Each number is 128 + 24 x the weight over its row's rms, rounded and kept within 0 to 255. Layers, rows and columns count from 0. The size above them is the row's rms in percent of the matrix's.

# layer 6 MLP up, 1152x384, rms 0.0409, rows 0-48, columns 192-255
size [ 93  93 100  98 100 106  94  96 105  97  98 103 103 111  93 104  98 100  97 105  99  98 100  97  87 105 109  98  99  94 107  99 107 119  99 101  89 100 106  95  97 102 106  95 101 101  97 105  96]
[[102 142 128  77 107  93 121 116 142 108  79 133 106  92 116 149 123  97  97 146 119 143 147  97  94 157 119 140 150 102 145 115 146 144  92 101  93 121 161  77 125 114 138  89 127 123 140 158 108 116 200 160 150  84 125 150 158 172 104 138  89 121 176 100]
 [ 94 173 107 112 123 136 145 153 155 114 145 113 145 152 118  97 162 126 148 141  91 122 126 141  91 134 128  88 160 128  93  94 140 148 131 119 147  99 123 113  94 154 140 124 115 178 132 123 120 123  98  75 124 148 127  95 131  54 129  81 115  86 144 132]
 [ 97  96  89  81 113  85 159 122  75 104 149 150 126 101  91  60 101 152 137 110 154 111 171 153 137  87  85 123 125 122  83 153 103 194 159 130 174 128 122 108 121 164 149 130 126 145 161 128 132 162 143 161  75 107 148  79 134 108 144 132 130 124 153 117]
 [119 112 137 139 136 114 150 104 124 103 101 109 109  84 148 121  93 145 161 175 116 130 134 150 148 166  79  95  97 161 120 125 100 150 138  60 119 107 170 126 130 103 115 133 145 144 166 109  88 123 131 136 148 113 152 125 116 107 161 114 117 143 138 131]
 [156  86 129 119 118  92 122 100 144 117 125 120 140 124 144 124 142 157 125 137 132 165 128 161 142 130 129 136 127 159 122 168  93  97 102  85 156 165 152 119 161  89 146 110 146 152 132 109 130  95 129 113  91 125 162 105 147 138  96 137 126  69 135  86]
 [130 108 105 150 133 126 127 142 147 123  92  77 128 116 120 117 135 144 132 149 124 127 144 161 140 121 158 128  97 114 167 163 115 144 164  85 102  94 133 117 126 107 137 123 131 126 157 122 135 134 124 132 177 104 128 141 165 134 140 134 145 138 120 160]
 [155 120 106 134 132 108 131  87 158 117 183 116 115  50 178 150 124 124 103 129 159 185 150 153  70 119 108 132 148 102 172 127 161 131 113 124 101 142 123 140 124 145 118  59  97 138 156  87  86 154 169 127 125 130 148 103  89  98 131 168 121  95 135 106]
 [135 104 148 143 121 152 139 135 167  84 112 117 153 144 127 100 112 144 126 128 146 170 138 126 131 137  98 109  90 193 110 140 118 207 103 120 130 126 125 158 131 148 127 121 136 132 125 113 133 125 125 177 138  72 106 143 147 122 164 120 157 156  95 154]
 [149 102 142 138 126 171  97 127 124 171 148 127 153 110 135  89  87 157 124 196 122 106 163 156 120 140 106 130 125 134 103  95 121 142 137 101 113 124 133 156 134 119  63  72 124 142  99 115 136 122 177 178 115 110 140  83 108 114 114 107  69 158 168 174]
 [110  96  85 131 127 111 135  95 130 135 134 113 141 147 128 100 123 178 109 131 123  99 183 112 168 112 128  97 144 162 150 110 115 130 119  99 118 124 113 122 170  80 109 156 143 170 125 149  97 137  76 160 131 116 168 136 145 122 167 117 119 133 135 130]
 [137 106 122 101  97 122 123 134 134 115  87 141 114  88 167 178 100 144 118 114 149 140 165 129 103 107 129 109 123 127  46 122 103 136 134 116 103 103 127 104 122 150 133 105 125 175 179 147 123 100 133  92  73 135 141 111 125 132 146 141 145 118 161 117]
 [110 112 134 138 101 108 128 103  88 151 133 134 148 122 161 130 152 148 152 106 128  70 133 131 135 158 134 113 126 109 159 133 106 135 167 111 136 176 158 139 140 135 159 116  95 151 112 149 133 122 102 159  99  75 105 105 137 117 115  81 103 117 136 124]
 [121 137 112  95 116 129 120 137 111 135 155 172 144 108 138 136 123 115 135 193 151 114 114 113 116 135 124 136 147  85 144 117 134 154 173 106  79 149 155 105 150  84 131 105  93 115 146 143 114 190 119 118 152 153 137 120 103 132  95  94 141  96 142 114]
 [ 97 102 126  98  84 141  97 150 131 122 130 120 124 121 147 143 120 141 163 155 149 129 136 179 113 140 144 127  95 103 136  88 113 106 112 122 125 101 123 180 104 151 147 158 105 121 152 129 126 137 153 170 131 124 164 123 116 100 138 118  64 115 170 126]
 [167  82 109 133 117 146  72 130 114 103 123 125 139 131 120 159 109 114 124 120 125  88 107 125 140 134 143 134 166 116 130 101 100 133 156 145 119 131 127 122 164 101 104 127 179 143 165 110 116 157  95 155 132  91 164 143 132 135 116 138 140 154 159 110]
 [156 143 112 117 138 136 142 132 113  82  95  98 102 129 140 128 126 127 127 102 122 123 114 156 193 199 116 131 120 145 102 154  90 129  98 126 148 121 133 148 129  92 119  94 188 137 110 107 155 130 152 143 143  94 135 120 123  98 128 139 122 131 166 142]
 [143  92 137 140 132 111 135 137 144 145 130 126 177 117 103 115  93 163 122 201 134 125 127 107 136 112  94 122  89 158 180 130 135 125 125  84 150 141 160 120 113 158 137  99 135 145 166 108 121 112 161 148 127 106 108 136 138  92 133  68  92 113 124 109]
 [157 103 122  92  95 132 132 153 126 155 135 139 114 142 124 106 167 143 148 172 120 168 132 108 110 137 130 141 147 147 149 123 137 108 142 101 136  90 130 189  97 133  75 110  89 110 132 109 129 119  90 103 147 134 157 157 101 147 116 136 124 141 128 141]
 [119 125 139  93 113 116 142 140 174 125 135 151 102 123 165 134  66 128 189 152 158 118 126 104 123 122 119 111 106 122 129 105 158 183 101  81 124 117 134 116 106 137 100  95 160  99 134 110 156  88 159 126 133  97  95  91 159 144 131 120 106 155 144 169]
 [137 152 100 146 129 112 145 119 109 101 137 113 149  64 182 130 136 138 120 173 121 100 142 114 148 162 111 126 127 176 140 109  84 145 157 115 160 145 126 114 127  94  71  89 125 132 166 140 116 152 179 143 131 121  93 118 139 154 149 138  67 119 136 111]
 [122 140 141 124 142  92 131  93 143 100 120 140 184 163 140 110 128 144 129 164 123 186 141 109 129 143 119 122 123 153  90 156 141 142 142 127 132 158 116 123 111 117 124 124 124 124 130 111  87  83 164 118  80  75 148 114 151 156 100  95 109 112 112 174]
 [102 107 105 104 102 121 118  96 141 151 126 139 106  95 121 114 110 166 166 117  86 112 142 160 143  59 175 157  81 153 130 150 167 122 102 116  97 150 118 151 161 123 153  82 128 142 159 141 106 140 117 109  92 164 149  81 152 135 129 123 102 130 129  71]
 [129 146 149 137  80 109  96 133 101  95 124 153 133 124  95 158 116 145 158  99 112 135 188 153 144 128  68 104 130 140 151 127 153 127 109 146 144 171 104  97  99 135 109 163 146 134 105 102 103  91 156  80 130 125 160 121 137 121 137 111  99 136 191 125]
 [144 119 151 129 137 111 111  66 120 115 169 117 131 116 144 127 149 142 126  97  68 126 137 154 120 143 122 137 140 163 102 140 145 143 117 107 150 112 128 124 133 133 112 138 133 168 131  83  72 125 164 143  93 169 170 127 107 136 135 119 105 131 118 126]
 [128 141 105 119  79 123 124 106 149 156 127 120 144 131 147 135 132 168 134 122 155 128 136 102 132 158 127 167 147 126 154 117 104 130 139 120  97 167 126 162 129 127 157 102 132 137 115 136 151 129  79 145 123 122 119  99 137 107 131 129 113 164 133  90]
 [ 93 130 163 120 120 133 134 112 136 164 144 120 169 149 130 122 120 131 172 102 157 135 103 122 116 132 137 113  78 143 112  93  94 141 116 134 119 158 127 133 100 144 152 151 150 179 135  75 141 122 126 122 115  95 123 115 110 146 134  58 140 110 159 151]
 [150 107 144 159 124 132  97 143 141 110 107 137 163 121 171  90 116 129 144 158 165 103 165 127 114 152 130 117 128 142 103 154 131 106 130  93 155 159 119 113  98  76  78 127 123 118 123 142 142 125 127 130 115 141 153  91 131 114 188 114 108 135 156 130]
 [140 128 136 124 145 140 154 126 142 127 138 123 130 118 117 159  70 148 135 112  96 124 121 102 143 144 103 115 138 125 109 149 130 121 135 135 136  72 102 157 157 139 150 135 103 111 111 135 115 132  84 157 130 141 153  90 123 136  96 127 103 124 128 155]
 [122 134 142 103 133 155 125 123  81 107 140 124 130 106 165 156 149 159 119 135 127 125 113 155 109 110 114 142 178 126 128 150 116 138 140 108 121 124 174 141 145 129  90 146 114 102 145 141 111 151 139 121  87 152 123  84 121 123  65 101 143 129 154  89]
 [153 115 115 142 133 130 134 130 125 138  96  95 144 142 128  97 107 126 138 104 136 142  92 158 156 116 138 128  86 172 120 101  96 131 128 136 106  90 114 111 117 149 108 139 132 119 148 125 128  77 125 159 116 172 138 116 162  91 137 124  98 151 139 151]
 [113 167 131  88 110 104 120 135  82 120  98 113 135 103 107 141  94 147 142 141 142 138 127 107 128 146 123 106  73 177 112 114 138 141 122 123  95 113 153 139 145 143 139 136 136 128 144 118 141 140  92 108 128 114 151 113 157 114 117 122 126 120 171 136]
 [115 160 175 117 134  99  95 118 151  95 107 151 113 142 124 126 118 112 129 176 158  93 126 141 174 109 119 121 145 123  89  97 121 113 137 105 113 188 107 135 159 158 118 111  97 148 161 106 129 174 128 132 116 129 149 115  81 112 127 120 124 116 154  92]
 [116 157 104 140 106 100 126 129 119 107  99 105 133  82 154 151 105 127 171 128  90 130 134 118 177 129 118 173  86 119 158 118 107 144 134 116 148 172 146  87 107  79 134 117 122 205 164 111 167 187 116 165 154 100 121 134 108 123 147 150  78 139 141 128]
 [129 140 178 138 155 149 143  97 115 105 109 106 144 137 133 130 124 149 120 183 139 140 156 170 150 118  58  87 100 158 147 113 105 166 121 112 120 149 129 125 128 101 113 119 133 179 126 137 107 135 138  96 112 104 128 149 106 106 158 128  81 125 104 148]
 [120 109 141 147 128 120  80 101 118  83 118 135 114 101 148 153 179 153 159 150  99 117 123 170 101 130 123 166  84 137  69 132 124 133 104 109 127 101 174  86 152 111 129 154 112 112 152 134 141 115 115 128 116 146 147 110 128 125 112 157  85 148  82 136]
 [ 77 136 141 101  98 136 110 107 111 139 111 132 135  85 110 105 116 163 155 132 150 129 146 139 152 106 116 187 152 149 103 121 136 134 105 129 123 137 148 127 121 156 118 108 127 105 146 141 137 189 116 134 144 160 120 132 140 149 129 108 102 113 152 141]
 [125 123 116 122 104 147 121 118 148 112  68 136 132 117 125 136  93 156 173 131 136 141 137 125 127 140 125 165 167 140 134 120 123 143 104 133  91 159 145  58  98  77 128 167  73 132  97 132 132 126 134 130 157 127 110  97 163 129  71 102  99 150 137  88]
 [112 115 124 100  99  72 167 123 127 135 103 151 152 143 125 127 122 144 110 179  91 159 137 125 157 134 123 141 154 121 137 125 102 132  89 127 136 157 148 101 106 150 140  72 119 156 137 122 130 143 146 137 140  98 162 118 133 104 140 142  94 135 140 164]
 [149 143 121 145 127 125 134 136 133 115 141 127 150  99 119 123 139 137 113 161 161 132 135 116 154 116 130 168 152 142 125 124 130 156 140 113 150 146 161 128 152  72 127  90 126 129 116 142 128 140 122 165 177 117 132 156 142 109 118 116 110 113 112 142]
 [151 117 128 122 119 116 114 150 102 114 111 121 109 122 172 134 114 139 178  95 123 127 119 163 126 138 117 116 103 130 151 149 138 107 164 123 129 127 113 150 134 131 128 132 123 151 168 132 111  91 106 161 125  85 115  97  98  89 148  96 143 125 114  96]
 [160 102  86 142 132 135  91  94 121 142 114 131 105 146 131 154 153 137 110 103 131 118 139 131 150 122 133 135 103 169 145 120 120 129 145 115 100 110 127 127 135 152 130 117 113 129 138  90 125 100 134 139 152  86 115 121 106 133 167 122 116 103 111 139]
 [136 100  92 146 102 108 158 130 157 128 129  99 152 127 187 123 148 131 157 149 112 107 112 143 115 128 153 148 163 123 109  65  86  98  82 122 160 141 175 148 179 112  93 151 110 135 162 109  67 135 118 106  82 108 150 123 126 126 110 114  93  79  95  94]
 [126 132 145 113 128 109 109 154 130 110 149 135 118 111 154 141  97 133 136 194 167 122 125 129 132 100 152 119  87 188 125 106 153 154 132 118 174 129 123 117 154 125 147 135 148 127 130 125 123  71 149 122 108  96 160 109  99 146 108 100 124 145 102 148]
 [117  75 131 145 131 109 113  82 176 128 108 112  69  74 123 108 147 141 114 137  80 101 169 181 127 150  83 124 116 134 165 143 130 139 142  98 109 147 135 150 115 194 136 137 127 122 136 137 117 169 130 128 111  97 125 168 114 112 113 164 138  79 134 103]
 [132 144 126  96 123  76 139  74 101 142 104 127 100 140 130 107 148 120 166 141 117 157 114 158 117 186  95 130 113 142 122 145 125 131 103 112 127 138 125 108 126 121  73 140 168 160 186 121 118 133  96 160 137 129 147 167 149 113 106 129  99  95 148 135]
 [ 66  88 108 149  95  98 113 141 139 137 103 140 160 125 121 140 172 147 202 112  91 113 122 128 177 145 131 115 136  62 126 157 143 141 117 132 122 128 137 116 133  86 173 134 122 144 133 136 127 121  81 121 112 141 172 125 169 125 113 100 131 115 139 131]
 [137 173 102 105 105 105 128 140 133 107  91 154 134 146 130 151 139  92 150 146 123 118 180 100 111 184 124 145 145 126 130 105 128 147 148  87 124 139 113 108 128 151  93  85 155 133 109 115 140  99 127 159 149 114 136 131  93 136 119 131  91 122 123  96]
 [102  97 135 105  89 119 104 166 178 138 111  89 131 120 141 132 121 133 160 124 124 143 129 127 130 131 116 103 151 154  97  68  90  97 111 121 116 139 175 155  95 144 118 134 141 144 129  75 139 121 139 112 108 121 126  97 154 147 108 137  65 150 138 115]
 [129 151 143 143 145 133 109 147 130 149 134 130 132  80  95 121 170 149 192 115  93 110 121 137 137 134 145 149 117 109 108 131 117 158 144 121 125  92 176 122 150 130 121 150 108 153  92 115 114 110  85 120 107 144 125  99 172 155 105  97 100 113 143  69]]